Weights of a small GPT-style language model, trained from scratch on English Wikipedia: 63.7M parameters.
Each number is 200 + 40 x the weight over the matrix's rms, rounded and kept within 0 to 999. Layers, rows and columns count from 0.

# layer 3 MLP up, 3072x768, rms 0.104, rows 2739-2775, columns 192-287
209,180,206,266,177,238,173,280,223,168,147,158,150,237,198,231,270,129,190,179,286,175,275,204,259,137,227,145,204,207,146,261,202,167,187,214,228,267,217,180,184,136,201,200,129,162,177,203,244,187,160,175,187,231,189,252,233,208,148,151,207,159,208,170,137,166,243,156,204,233,145,249,189,185,304,180,252,216,204,254,213,149,151,267,213,205,222,207,231,221,204,183,252,156,204,124
233,221,243,213,197,130,204,226,160,210,239,243,236,146,220,207,246,168,231,163,172,215,172,216,253,222,148,155,155,248,189,232,225,217,204,235,131,248,271,153,198,210,218,181,177,230,227,262,217,263,179,218,164,148,195,185,238,273,134,129,173,250,200,253,192,187,175,315,271,236,99,199,181,218,262,191,171,300,202,130,135,225,165,180,202,237,205,243,166,269,195,158,193,172,192,232
268,195,228,166,187,175,186,214,182,215,217,216,181,199,165,201,137,104,161,194,244,222,159,148,186,244,220,190,231,176,220,210,182,144,253,226,195,215,230,174,196,220,225,172,161,155,218,245,287,207,176,170,230,211,166,188,197,277,293,213,212,300,211,163,164,217,162,280,236,176,139,171,204,221,234,245,158,235,203,194,275,217,179,191,180,166,227,169,164,145,135,201,239,212,181,201
210,191,186,224,204,232,223,241,195,178,157,184,88,140,214,214,248,292,184,176,172,170,216,229,191,199,179,207,169,274,175,202,211,285,220,131,188,233,224,205,257,249,194,144,171,233,254,122,127,219,194,202,175,204,215,202,181,221,135,221,172,193,197,201,230,201,164,151,185,234,188,177,161,202,184,188,250,205,255,131,218,129,211,182,214,251,288,192,205,213,185,185,189,318,257,126
193,204,206,159,246,113,247,214,192,102,179,171,193,259,198,207,189,215,170,114,119,147,171,216,216,199,198,249,111,204,198,223,184,189,191,244,166,222,233,183,300,154,209,197,254,232,92,260,258,141,228,165,248,237,211,141,115,256,159,184,187,195,228,246,222,167,257,168,288,255,219,183,192,203,204,178,157,188,249,148,184,146,228,216,208,214,138,189,213,240,165,190,170,225,172,232
146,215,242,173,211,163,262,201,212,254,181,229,110,220,188,218,231,211,212,228,212,216,176,240,192,218,211,166,177,206,160,128,212,173,248,255,224,129,105,217,196,218,218,240,149,215,212,189,172,269,193,188,195,140,174,234,193,201,259,238,267,199,182,182,255,296,188,168,225,226,211,176,234,128,191,208,182,153,160,190,229,183,240,190,264,219,253,205,157,228,144,228,194,163,191,158
227,240,236,181,167,230,212,265,157,235,185,192,247,248,195,141,161,179,294,239,260,195,93,167,252,165,100,261,134,225,234,200,244,206,149,177,190,189,204,153,199,191,244,169,257,235,216,194,215,192,230,220,224,158,220,163,241,210,291,249,208,136,219,146,172,202,98,225,234,175,239,199,172,218,308,213,225,166,137,132,211,273,214,238,185,202,164,182,237,227,208,225,235,188,155,318
240,184,184,298,228,217,211,169,188,196,166,192,178,182,228,196,203,175,186,245,143,212,197,182,239,224,236,156,226,208,150,206,128,153,134,155,223,195,236,262,201,219,181,193,224,199,174,162,170,186,258,251,167,197,251,213,194,234,162,175,171,180,276,239,248,142,233,175,257,221,197,215,219,195,227,192,184,277,218,278,172,268,239,177,235,127,206,191,244,210,246,281,194,176,230,213
219,197,192,223,220,177,220,188,155,183,164,226,200,194,179,196,242,189,167,200,165,164,175,189,181,228,158,232,188,250,174,159,146,197,168,218,197,167,236,187,151,218,166,212,252,213,209,258,198,165,220,167,182,132,193,188,157,189,197,206,193,206,216,170,209,197,238,222,222,211,216,206,247,218,193,171,148,194,249,136,178,224,220,221,235,175,236,173,266,179,240,189,215,186,158,186
210,179,178,158,318,229,250,238,232,137,205,205,182,250,226,204,283,213,202,174,115,179,184,199,217,232,159,300,239,287,266,179,204,149,231,175,166,239,237,190,242,219,234,176,186,188,227,179,232,179,250,218,177,180,160,144,249,185,209,178,242,189,261,244,161,212,122,161,201,214,180,178,178,276,170,255,128,223,197,213,215,148,206,290,248,281,185,178,218,281,181,165,223,161,202,160
175,224,183,171,226,160,159,180,249,215,225,195,176,213,172,161,216,176,233,240,213,191,210,180,203,180,235,244,193,293,159,188,196,170,168,210,229,264,210,224,161,227,158,163,194,183,172,203,189,181,169,230,214,164,169,240,189,135,248,207,210,192,235,93,223,151,199,218,206,178,208,187,200,186,275,226,205,217,189,246,221,151,217,219,231,207,201,202,213,230,164,192,224,187,199,220
232,221,194,157,217,208,198,192,165,264,108,173,233,219,229,206,166,201,190,163,171,215,154,235,174,237,207,150,209,125,198,146,165,314,224,211,163,175,166,160,136,190,228,202,161,214,205,193,233,186,184,179,215,245,161,160,182,216,186,209,224,177,238,166,226,169,149,184,182,188,193,154,188,248,189,152,212,213,182,151,222,190,178,238,181,227,192,202,199,129,210,219,266,274,126,172
155,252,196,160,159,182,174,135,177,165,228,208,238,143,201,266,218,190,226,164,221,226,263,154,174,187,215,172,222,84,160,150,184,277,190,264,189,200,205,194,223,180,168,189,133,141,219,177,180,171,172,247,241,219,114,156,208,118,130,173,279,143,184,223,210,234,221,186,149,269,211,153,203,219,136,225,192,191,226,163,206,246,199,148,162,227,222,147,132,184,239,234,214,230,155,146
146,181,182,238,303,138,173,215,315,181,162,197,198,131,259,183,160,211,199,97,114,196,224,161,185,177,202,259,207,220,161,185,208,222,196,164,165,197,210,179,195,185,215,156,192,189,186,212,279,137,149,159,188,272,169,220,144,158,142,219,177,153,206,217,202,216,263,199,219,266,123,161,226,255,226,230,138,217,179,265,147,248,280,203,177,177,111,195,156,194,246,204,217,231,167,153
270,276,238,199,138,191,204,156,138,152,154,170,173,186,160,294,207,220,226,159,250,298,276,242,110,269,246,156,211,260,274,254,161,252,193,208,157,202,226,269,127,245,164,218,188,190,225,167,247,240,127,177,173,198,152,215,169,292,175,203,172,218,208,145,195,216,202,246,127,196,225,217,210,221,176,130,197,153,145,190,163,178,148,229,232,244,252,197,307,224,136,215,210,183,131,258
192,112,175,170,193,161,257,184,240,200,222,229,171,162,175,182,195,141,180,157,245,228,194,149,249,184,179,247,249,237,113,221,176,284,184,152,259,194,159,199,190,174,207,156,232,185,203,157,155,184,257,240,153,195,216,190,213,245,205,172,151,158,168,232,206,225,179,221,244,219,184,220,264,212,237,201,212,199,215,173,262,149,142,170,171,200,190,224,181,214,237,252,216,276,171,170
170,230,252,266,241,177,187,188,197,153,199,294,195,191,155,246,232,243,182,231,172,175,248,275,229,188,160,204,217,85,221,186,204,176,211,269,180,129,219,166,218,188,260,193,138,165,179,232,222,194,186,207,274,158,183,292,188,216,170,163,207,235,214,187,209,226,145,213,151,223,239,241,139,214,181,200,172,220,140,202,200,298,251,221,223,186,166,194,164,206,201,185,242,241,228,230
216,179,200,218,150,234,223,218,220,192,164,180,179,183,264,212,249,201,167,193,179,264,170,145,170,193,203,232,207,231,159,168,210,185,200,190,198,220,193,194,165,187,188,131,199,160,168,184,208,179,235,158,190,118,160,204,132,186,251,199,204,167,185,185,153,233,247,209,165,229,198,177,180,211,170,145,237,197,145,139,175,194,206,190,209,197,161,180,241,237,237,226,199,156,233,198
145,244,180,178,163,245,215,198,137,209,171,253,232,281,210,231,210,234,167,216,288,254,173,165,204,270,240,176,201,224,185,253,248,219,166,210,212,172,168,177,300,199,216,156,182,186,171,217,204,152,238,262,168,151,237,216,199,183,104,199,210,194,155,237,158,174,155,232,179,236,207,167,163,232,107,221,227,235,185,174,122,179,176,232,129,201,208,195,219,191,234,248,201,143,156,220
180,187,144,159,192,200,251,127,196,236,250,199,109,217,167,194,229,244,206,189,191,132,246,243,216,171,255,227,210,235,231,143,220,208,184,153,202,201,192,231,276,295,178,251,189,230,196,134,215,222,148,204,190,224,181,188,236,222,193,226,214,230,230,155,245,182,213,155,127,256,212,152,166,188,173,206,128,196,219,264,236,162,221,216,195,228,234,145,211,187,157,242,269,217,179,219
191,200,191,231,183,252,225,193,144,209,202,203,176,227,177,165,196,194,186,232,196,174,264,174,181,172,282,192,262,191,230,220,164,231,230,204,252,202,254,191,154,177,172,261,251,201,110,173,183,167,175,225,189,224,190,228,110,216,216,198,228,265,199,185,149,122,204,215,216,187,173,220,202,258,199,181,219,173,206,216,195,236,219,163,197,192,149,225,188,180,276,208,280,221,182,185
154,182,211,186,208,201,210,221,163,218,220,189,213,138,238,219,250,219,214,165,224,258,246,188,201,192,227,243,207,222,228,181,267,245,190,187,181,222,252,189,269,260,158,180,216,219,184,150,297,153,179,128,233,187,189,152,186,165,185,197,193,175,215,233,215,207,195,168,231,169,174,201,278,214,256,204,182,229,118,187,221,172,238,228,170,176,221,166,213,201,179,157,155,249,248,146
168,206,153,201,164,186,193,196,190,173,263,250,114,166,150,185,165,128,218,176,220,202,188,221,203,190,36,233,216,195,164,152,190,185,213,189,150,257,176,160,276,235,143,206,211,251,172,212,196,242,199,244,166,245,102,167,231,192,247,269,198,186,224,268,214,183,209,175,216,242,204,178,202,220,122,125,153,252,230,206,308,199,238,220,211,177,200,210,184,238,206,159,183,200,247,224
198,218,213,216,252,246,262,218,276,165,141,291,168,191,148,176,196,271,173,165,138,177,201,185,193,161,118,152,216,235,189,184,142,155,173,190,197,243,193,157,188,268,236,217,185,229,142,172,204,193,142,230,151,226,210,230,163,278,221,154,208,135,186,116,193,232,298,240,131,258,230,243,163,179,170,206,209,190,142,154,214,311,146,194,237,180,240,214,260,272,180,240,219,285,189,179
172,216,154,176,163,233,227,222,176,213,159,216,205,197,239,204,213,183,199,192,242,232,228,184,164,203,238,190,236,153,219,161,182,255,246,251,190,170,182,176,190,101,223,219,190,200,222,249,292,230,136,182,144,226,220,221,203,207,104,164,200,181,235,190,246,189,124,171,223,131,172,244,183,246,202,217,217,210,195,242,160,250,178,248,227,226,178,134,185,144,226,213,203,191,307,199
130,254,203,170,249,246,194,232,221,211,237,237,234,180,132,203,260,252,164,111,126,177,237,170,111,162,260,217,147,198,223,238,216,240,211,145,206,126,236,154,227,148,163,182,152,255,216,235,191,193,236,192,201,186,215,219,219,155,186,237,301,186,145,213,184,227,155,194,193,213,97,14,244,193,255,225,164,168,142,221,233,188,184,181,250,239,180,144,224,155,207,239,202,231,159,174
225,117,205,161,206,198,196,210,186,160,316,205,237,235,241,188,221,198,224,163,180,269,261,245,145,225,172,137,160,110,79,180,186,111,240,240,228,248,181,202,193,181,249,229,247,142,274,152,166,180,215,206,169,200,211,203,167,203,163,192,148,215,182,256,165,235,212,232,238,179,132,202,207,197,248,216,150,169,153,271,248,227,230,179,277,237,156,240,187,200,191,256,225,189,183,283
189,203,171,144,224,108,235,171,217,138,240,266,217,162,275,157,179,219,172,133,234,115,146,223,212,176,206,187,159,98,281,239,229,164,229,207,260,163,169,215,185,182,165,220,229,219,197,248,201,124,193,172,174,274,204,223,181,237,208,187,226,261,177,164,160,190,187,273,220,223,190,163,163,133,141,123,211,198,195,212,202,206,152,194,157,192,210,216,262,210,159,221,152,242,175,144
140,231,207,240,209,205,224,198,185,155,118,247,237,170,200,177,239,283,69,113,180,153,111,244,205,227,174,251,232,137,109,105,231,175,250,198,188,224,120,131,202,188,167,163,257,192,121,115,262,200,177,201,234,71,174,177,163,244,171,206,193,176,161,204,283,278,247,200,176,187,154,122,244,154,187,201,204,230,261,238,185,262,284,297,220,169,242,160,195,219,336,238,239,201,322,220
237,204,176,199,153,239,183,179,224,178,236,178,193,245,147,203,242,157,183,287,144,160,215,299,246,248,276,247,234,201,219,92,146,200,167,271,233,230,245,208,180,186,147,222,168,186,203,178,233,222,261,163,302,207,234,190,181,259,244,181,181,183,233,227,245,213,228,191,199,193,199,168,132,204,198,216,176,228,157,195,223,267,253,226,183,214,268,140,213,239,208,250,264,191,154,216
151,243,201,211,146,288,190,196,151,226,259,226,251,244,262,228,207,257,229,195,221,244,283,193,153,176,192,177,52,179,208,169,101,246,188,209,234,257,223,207,181,157,275,208,207,129,225,259,217,204,198,203,180,295,147,246,230,196,247,240,167,236,201,114,228,151,100,217,212,174,215,172,336,181,222,228,117,211,164,255,216,151,165,201,263,234,233,272,338,201,104,185,285,189,161,213
128,195,169,139,231,159,231,247,269,178,209,189,242,266,219,150,201,226,225,119,209,183,278,176,163,206,198,229,204,169,160,170,140,168,182,217,164,257,182,115,257,233,271,181,214,147,172,217,200,208,149,199,267,230,264,155,223,188,125,229,209,149,253,224,233,137,229,221,180,203,167,182,139,228,234,191,168,194,195,253,196,249,154,207,241,197,204,209,195,163,149,237,180,154,215,185
224,205,200,253,239,145,182,174,178,254,157,100,188,257,217,226,288,236,196,174,229,198,195,189,230,206,199,219,244,208,259,229,240,176,182,220,170,238,157,272,204,183,208,208,247,265,184,166,198,156,222,239,170,205,206,260,224,193,165,207,165,181,246,99,194,205,240,161,145,187,231,162,245,365,177,197,192,98,201,230,198,271,164,125,261,254,200,217,184,195,253,172,184,113,211,201
181,149,262,210,198,185,202,227,268,228,178,240,200,189,178,269,147,307,138,141,191,190,235,261,160,212,190,150,185,148,220,193,225,254,168,213,188,132,171,130,200,137,192,234,179,209,202,158,161,182,216,210,241,124,275,187,213,239,157,195,164,253,246,200,222,193,290,217,224,147,174,169,177,162,156,226,207,275,203,156,205,194,183,175,245,225,119,199,176,194,221,162,189,182,199,228
172,218,169,188,245,240,252,320,151,194,130,169,181,192,197,201,216,259,258,270,250,200,229,218,262,159,192,193,176,206,203,178,225,178,179,239,239,194,162,204,90,158,243,196,171,204,175,172,151,251,158,151,210,197,162,211,239,123,232,215,206,251,233,219,155,223,205,175,208,220,186,206,231,337,221,194,174,145,155,240,185,122,244,155,197,244,249,183,153,138,232,211,203,224,216,212
169,242,186,217,224,183,183,232,197,250,190,236,184,205,267,173,214,203,170,171,176,232,246,219,155,211,239,156,209,172,220,205,208,182,142,271,222,220,157,321,292,207,193,168,166,171,180,183,241,261,160,193,244,162,164,144,228,189,186,247,252,141,108,204,161,129,187,206,163,157,190,208,149,227,177,131,197,238,192,212,203,177,218,184,192,188,208,190,187,172,161,145,162,187,196,172
200,222,150,236,139,188,226,200,165,170,285,214,211,133,154,176,212,248,193,170,194,199,276,228,203,182,166,243,152,196,203,168,150,224,125,215,230,237,268,238,137,172,161,189,165,220,183,206,201,189,198,233,156,227,199,201,223,196,225,181,249,257,239,223,198,221,146,143,189,153,251,164,187,209,272,229,197,153,168,226,144,225,231,224,131,231,209,235,187,220,226,227,172,230,202,186
# layer 3 MLP down (transposed), 3072x768, rms 0.212, rows 2739-2774, columns 192-287
188,195,146,219,135,159,189,252,107,176,136,120,186,200,226,246,170,274,166,208,119,159,126,147,173,159,190,237,243,140,199,217,173,241,203,192,205,231,193,172,219,141,237,164,229,208,203,197,191,126,225,240,183,141,222,160,154,148,85,166,210,215,210,179,238,178,203,162,198,125,189,155,270,130,131,178,243,190,237,219,192,186,179,142,248,244,252,239,146,151,177,208,307,186,218,174
229,209,197,205,214,215,173,158,115,219,258,164,167,260,222,164,235,238,166,169,171,177,121,185,197,230,145,228,213,213,183,197,212,175,176,211,214,198,181,202,228,166,183,198,213,180,249,185,141,147,303,177,194,198,256,182,213,181,161,187,133,177,157,134,191,176,230,170,230,203,177,190,194,240,217,231,219,206,241,234,220,225,234,210,232,212,241,228,246,255,201,187,200,193,202,190
266,172,271,232,148,175,223,166,178,222,240,176,189,202,200,135,238,191,224,231,185,149,189,236,184,214,160,295,201,254,203,172,259,163,227,185,276,206,252,202,209,197,186,261,220,201,228,207,130,91,194,217,235,190,221,147,181,159,231,187,140,163,181,194,165,147,142,201,275,209,213,123,241,245,185,197,224,192,125,184,140,220,157,230,239,178,130,187,215,243,149,194,242,260,200,189
225,267,136,187,140,169,194,195,166,161,192,210,308,255,184,184,207,144,184,162,102,219,249,192,154,176,149,172,173,192,270,135,231,219,222,212,266,183,186,132,235,245,215,137,227,172,270,275,183,205,171,139,179,248,198,285,235,237,179,212,280,118,229,195,255,161,191,224,208,113,259,185,194,170,224,226,150,213,238,153,190,229,233,169,258,223,173,166,207,261,257,245,167,256,96,193
239,222,246,214,179,176,217,273,185,203,151,255,256,153,247,168,193,193,136,252,229,182,109,240,188,172,182,216,204,229,210,320,127,155,244,160,241,157,162,99,179,186,163,203,225,133,201,186,198,217,215,204,257,205,163,176,235,180,236,212,122,164,221,265,218,148,220,213,195,224,159,216,173,175,201,209,234,172,164,258,175,267,240,256,196,236,187,242,210,217,174,148,282,224,227,221
185,192,216,161,204,189,190,226,208,194,275,204,194,172,179,162,213,159,142,249,213,123,146,298,130,181,234,166,239,235,137,168,267,187,172,258,192,173,212,149,246,155,138,230,224,212,276,222,177,135,253,208,257,213,223,167,115,260,191,169,198,197,251,122,179,209,192,199,166,238,218,190,100,225,249,212,183,187,187,262,220,91,225,159,202,248,252,133,162,177,200,180,219,134,215,180
156,214,271,202,192,130,176,238,210,216,122,190,181,218,164,259,249,208,197,178,131,173,197,195,173,192,221,172,229,184,172,204,248,126,205,179,110,188,158,237,223,188,199,226,208,204,209,173,198,236,132,192,245,208,245,255,222,143,127,176,138,187,169,171,121,206,249,202,238,91,222,262,138,191,253,192,208,255,219,103,208,200,127,102,161,178,189,177,139,190,187,244,171,163,200,246
159,202,175,193,197,174,143,250,180,257,145,126,172,185,198,204,219,179,191,189,185,162,213,162,171,207,200,186,243,256,143,174,201,217,176,249,212,190,159,165,224,196,137,179,186,244,151,237,191,256,138,219,215,233,214,198,128,241,206,173,250,197,106,245,158,196,177,196,176,140,173,160,228,217,175,217,177,148,187,161,248,229,251,242,130,220,226,173,224,235,191,227,182,208,218,249
211,200,265,227,183,150,171,214,236,222,183,197,219,213,171,195,175,193,172,252,154,164,251,164,158,264,196,208,207,193,169,156,164,240,179,182,213,234,195,196,190,178,206,146,216,273,214,199,211,177,175,210,193,230,248,214,139,218,202,133,240,266,158,179,211,208,142,199,217,178,207,189,142,160,178,186,203,213,204,204,187,220,243,243,165,226,264,208,183,210,203,201,185,165,175,169
112,251,240,188,179,258,212,226,179,236,197,150,154,184,197,133,212,254,208,209,160,154,246,228,220,149,247,229,224,183,156,219,157,167,183,112,198,209,235,162,240,229,263,227,170,178,203,199,196,240,197,285,147,200,140,223,186,174,182,259,254,155,189,233,223,267,139,177,140,140,134,157,197,158,229,169,268,211,171,163,171,177,279,266,151,270,240,185,177,218,152,203,275,225,178,192
235,209,171,201,187,191,180,170,174,171,164,190,188,159,156,190,162,202,205,221,157,124,168,229,204,157,159,189,195,177,173,151,174,201,216,180,176,201,154,241,178,191,251,194,228,215,164,208,196,198,230,217,177,176,205,224,171,180,202,223,173,216,105,282,201,232,236,222,185,218,156,188,184,197,265,216,258,177,190,160,216,197,225,245,156,217,209,236,205,183,259,193,191,182,208,204
219,240,207,182,180,182,129,173,227,230,216,168,242,177,187,171,236,235,219,225,191,172,221,184,182,225,220,197,136,286,191,181,211,195,181,204,177,221,190,224,212,224,120,129,232,189,166,145,141,172,251,178,195,232,233,203,185,240,200,226,193,219,155,228,214,189,217,204,216,177,179,168,187,219,202,228,170,234,238,136,219,146,148,149,221,234,202,168,241,265,100,199,265,210,268,189
138,215,178,226,175,230,230,209,179,309,166,221,225,144,235,234,168,174,202,162,138,195,184,183,179,178,255,239,195,184,259,239,218,293,202,157,160,129,194,150,207,208,186,156,217,182,219,256,191,162,232,186,171,216,274,214,193,222,175,154,270,206,255,176,145,282,194,154,221,253,216,251,212,170,224,195,228,223,221,232,203,190,136,151,180,218,202,208,217,281,221,194,270,184,188,219
202,169,308,204,288,154,261,258,172,238,194,185,208,153,215,180,236,261,199,169,232,192,139,201,186,193,130,170,175,250,262,133,191,211,181,171,166,190,123,160,171,173,112,239,217,149,213,249,182,229,181,247,164,144,197,220,227,139,244,161,219,176,263,254,187,248,320,127,236,214,231,174,177,140,165,234,238,191,166,195,248,154,131,179,150,158,211,237,262,160,208,249,150,203,126,254
199,178,199,190,224,111,212,273,241,235,176,211,229,228,229,176,231,172,200,198,191,209,187,163,183,125,277,172,264,247,144,199,194,207,187,199,132,230,197,184,209,221,229,208,231,200,164,225,241,220,138,140,166,226,194,186,232,213,186,221,175,244,195,167,240,208,189,227,257,182,201,208,266,199,239,241,153,204,225,185,158,234,221,239,169,159,225,239,158,204,228,168,124,135,201,210
156,161,193,221,173,214,234,176,183,253,179,192,189,220,246,160,188,149,184,224,222,195,193,153,160,161,155,156,208,169,245,175,212,226,221,179,163,188,162,250,281,157,230,198,198,181,227,180,137,214,195,203,237,202,224,206,197,192,173,221,158,118,195,203,208,205,227,230,176,199,158,221,164,183,188,149,235,152,193,173,131,185,151,226,163,185,219,184,211,189,192,216,200,255,186,241
162,213,146,156,225,232,187,183,137,132,207,247,195,212,87,184,187,274,204,197,204,186,124,126,145,176,189,271,237,271,221,134,220,239,221,149,268,232,156,224,163,202,178,181,240,265,134,212,196,254,226,180,171,216,160,249,209,240,259,235,144,147,167,252,208,192,120,208,183,150,174,165,121,266,187,162,178,215,160,249,220,158,138,169,186,212,176,209,229,213,184,234,175,165,190,227
223,183,252,192,278,142,236,208,213,211,215,216,186,181,270,132,163,226,206,164,209,200,177,214,185,238,171,217,111,215,249,247,246,247,194,207,151,219,241,218,195,212,220,205,202,207,261,127,110,201,187,231,276,221,230,209,202,167,194,240,192,204,203,161,179,167,170,213,222,172,217,194,210,215,148,231,146,224,144,229,202,173,168,240,195,219,194,187,201,209,186,210,216,203,173,242
212,182,197,148,264,182,170,281,183,186,225,97,193,134,220,208,180,148,199,192,146,165,153,178,137,291,204,240,244,153,159,233,198,186,283,157,219,239,138,194,177,204,207,159,243,195,196,156,148,219,171,167,233,235,244,171,185,187,202,222,171,243,174,286,153,103,258,224,152,163,283,226,265,164,190,187,97,201,184,184,175,236,260,176,217,189,114,175,265,186,172,142,254,220,216,174
166,199,159,293,178,242,225,173,183,150,198,194,149,206,248,129,240,308,201,203,236,179,216,256,207,142,161,242,210,280,131,276,221,230,234,185,165,209,184,217,204,241,234,168,226,152,253,207,138,182,213,190,184,188,221,239,180,173,232,169,231,255,81,189,263,175,182,297,212,219,228,142,288,228,183,212,145,207,169,146,215,221,279,181,282,121,222,244,158,164,131,229,231,193,216,176
237,185,299,145,234,213,102,197,197,218,124,138,210,165,271,189,224,209,256,146,214,261,189,212,178,188,169,156,219,237,214,159,146,209,223,265,215,230,116,202,229,231,151,220,221,206,236,163,221,209,261,260,213,187,166,185,194,177,203,177,187,156,243,185,214,223,156,155,187,195,243,189,175,208,149,212,226,189,227,138,162,188,224,220,189,184,166,176,199,184,162,239,214,194,216,210
245,183,178,212,151,167,281,132,242,247,156,157,115,198,134,194,164,148,205,244,264,160,254,159,214,182,207,175,171,224,143,256,204,186,289,144,189,211,195,179,223,116,187,264,257,265,239,228,167,148,218,226,256,177,321,194,205,159,166,185,210,231,198,205,182,134,191,152,169,202,192,239,264,213,225,196,162,161,161,221,221,109,158,240,249,249,201,197,161,207,163,259,186,225,219,322
275,225,232,166,199,211,119,148,191,216,188,163,228,166,177,202,167,224,182,165,139,162,229,162,212,186,159,214,218,163,168,172,140,236,213,173,171,191,142,191,256,190,147,215,167,167,260,210,243,166,130,143,221,154,206,219,242,198,219,161,150,222,216,242,233,254,157,204,242,235,224,232,211,217,135,209,197,218,182,144,175,177,239,231,230,201,238,137,206,244,217,179,243,164,165,144
168,181,241,288,228,193,309,174,120,184,213,123,145,207,219,217,193,221,149,266,147,196,177,211,208,177,204,167,198,242,245,238,138,164,195,208,214,182,188,249,168,209,168,244,199,230,205,187,264,202,259,191,154,225,189,222,201,155,219,165,255,204,225,190,307,236,173,148,252,179,287,188,192,186,185,169,168,191,192,157,261,168,183,181,79,208,167,172,229,188,222,197,174,180,234,106
243,234,206,129,161,195,208,251,238,205,186,182,164,189,214,236,188,194,215,158,209,165,193,129,181,271,140,160,192,190,257,199,152,225,226,165,231,247,177,207,170,282,180,122,159,175,207,143,212,216,275,206,206,187,228,168,149,248,213,178,225,196,132,143,276,226,131,189,231,258,198,195,149,260,224,191,191,237,186,215,190,187,59,154,159,218,165,216,277,232,211,243,211,239,160,180
168,217,194,273,185,230,165,176,204,149,220,149,191,137,200,229,232,156,212,169,194,182,229,174,230,230,267,192,180,196,191,148,117,201,192,182,167,188,170,221,205,173,206,162,224,209,206,214,176,151,174,160,245,200,176,181,243,146,184,236,175,282,195,208,214,168,242,242,184,187,163,163,145,229,202,200,130,150,204,184,237,233,195,207,204,261,160,217,157,228,91,204,151,209,138,191
205,152,227,184,154,210,226,303,189,241,186,192,173,264,185,180,214,164,173,230,198,175,109,146,128,255,126,204,178,145,231,155,264,229,115,164,256,202,193,208,217,188,180,199,268,155,187,192,169,182,155,215,147,210,146,199,228,188,256,174,262,111,204,182,167,307,157,168,170,200,167,240,245,320,228,277,217,200,189,191,194,176,253,248,260,211,242,233,168,169,196,188,200,207,251,219
207,247,184,221,215,155,152,232,162,188,218,174,253,134,188,169,205,173,176,231,181,206,253,219,241,154,267,200,252,194,199,187,134,196,219,187,182,229,158,237,208,223,194,172,184,215,227,191,210,202,217,198,147,158,232,182,287,288,209,195,203,143,159,243,186,125,181,193,162,251,155,203,234,243,268,220,270,224,263,152,192,181,288,150,230,252,169,260,188,175,259,196,211,273,292,191
226,196,255,273,168,185,231,192,125,119,210,219,245,175,99,161,147,198,220,142,193,136,183,216,198,209,267,193,215,194,145,254,216,202,164,227,144,103,214,202,298,137,148,198,269,180,193,140,191,217,211,194,227,189,204,198,308,218,207,113,202,231,163,162,209,220,259,298,222,120,289,176,243,274,188,227,141,190,326,271,149,365,244,236,212,160,230,125,244,184,214,157,252,275,177,211
239,166,254,151,129,156,228,205,175,153,171,185,197,208,210,241,224,173,193,230,254,239,200,165,175,228,172,120,220,199,175,188,171,168,181,196,167,153,117,289,212,189,141,259,193,161,206,152,113,193,147,252,117,136,204,234,182,98,225,152,156,164,260,222,177,218,231,137,145,208,263,289,238,239,210,230,151,227,215,136,203,134,228,201,213,247,197,162,154,206,164,114,217,221,193,111
165,161,231,243,215,196,217,179,193,281,258,236,210,196,304,278,168,120,247,248,171,228,162,174,217,211,181,124,182,200,182,171,203,196,239,157,154,236,125,115,169,178,216,202,281,215,264,254,206,243,180,162,264,237,189,230,199,185,135,215,198,208,208,222,119,121,143,198,202,170,132,193,250,161,267,271,160,123,248,183,154,275,205,180,226,150,149,164,218,253,230,172,182,168,131,176
265,163,195,227,169,179,225,230,153,201,211,203,193,174,259,271,209,288,209,321,230,191,242,155,222,200,119,259,201,217,110,154,201,122,153,202,135,211,251,190,184,162,130,158,212,172,207,190,148,213,163,237,247,199,187,226,217,138,201,111,267,206,177,179,224,190,326,145,122,146,244,205,257,204,191,182,177,182,210,180,210,177,154,195,183,232,265,217,214,133,188,168,153,150,158,226
207,173,107,192,219,185,202,235,256,239,265,198,234,253,232,114,257,246,254,145,292,226,171,242,138,211,141,189,254,198,170,207,181,241,164,230,182,181,165,119,191,222,174,190,196,199,183,201,188,190,194,235,185,184,254,193,217,133,193,255,208,173,226,109,227,221,210,186,218,245,253,187,169,137,222,218,243,158,181,165,175,162,170,241,206,177,259,176,221,160,181,212,183,179,166,250
189,148,235,194,203,224,195,203,217,152,218,179,169,184,247,144,183,235,250,253,200,231,220,106,164,214,172,242,201,166,207,205,173,189,193,202,164,245,239,236,216,193,212,164,238,190,231,188,186,235,174,202,207,248,207,178,156,143,194,182,163,261,150,230,169,163,180,269,196,204,165,190,229,194,148,152,168,126,196,217,195,237,179,157,167,176,239,249,245,154,169,188,243,223,209,171
269,187,235,192,183,245,289,145,165,181,170,165,129,190,199,268,214,186,217,188,174,199,180,269,199,207,316,201,256,244,275,192,237,131,184,190,188,318,209,194,228,238,222,239,235,193,186,220,236,177,179,272,183,234,167,233,185,193,149,229,248,156,155,244,221,179,214,104,234,189,202,215,277,200,253,141,219,201,222,177,200,210,245,194,215,203,175,253,241,290,224,255,256,224,197,213
271,236,145,237,270,238,206,182,176,268,104,176,260,228,169,145,192,159,176,264,237,163,268,244,212,227,181,228,197,267,137,219,261,195,172,245,220,196,177,207,231,178,225,211,178,228,275,203,266,231,283,186,235,138,136,180,154,211,174,209,158,189,237,217,179,239,183,171,201,195,222,113,238,225,212,198,159,252,184,187,187,205,155,261,203,194,266,195,182,216,181,212,213,165,239,211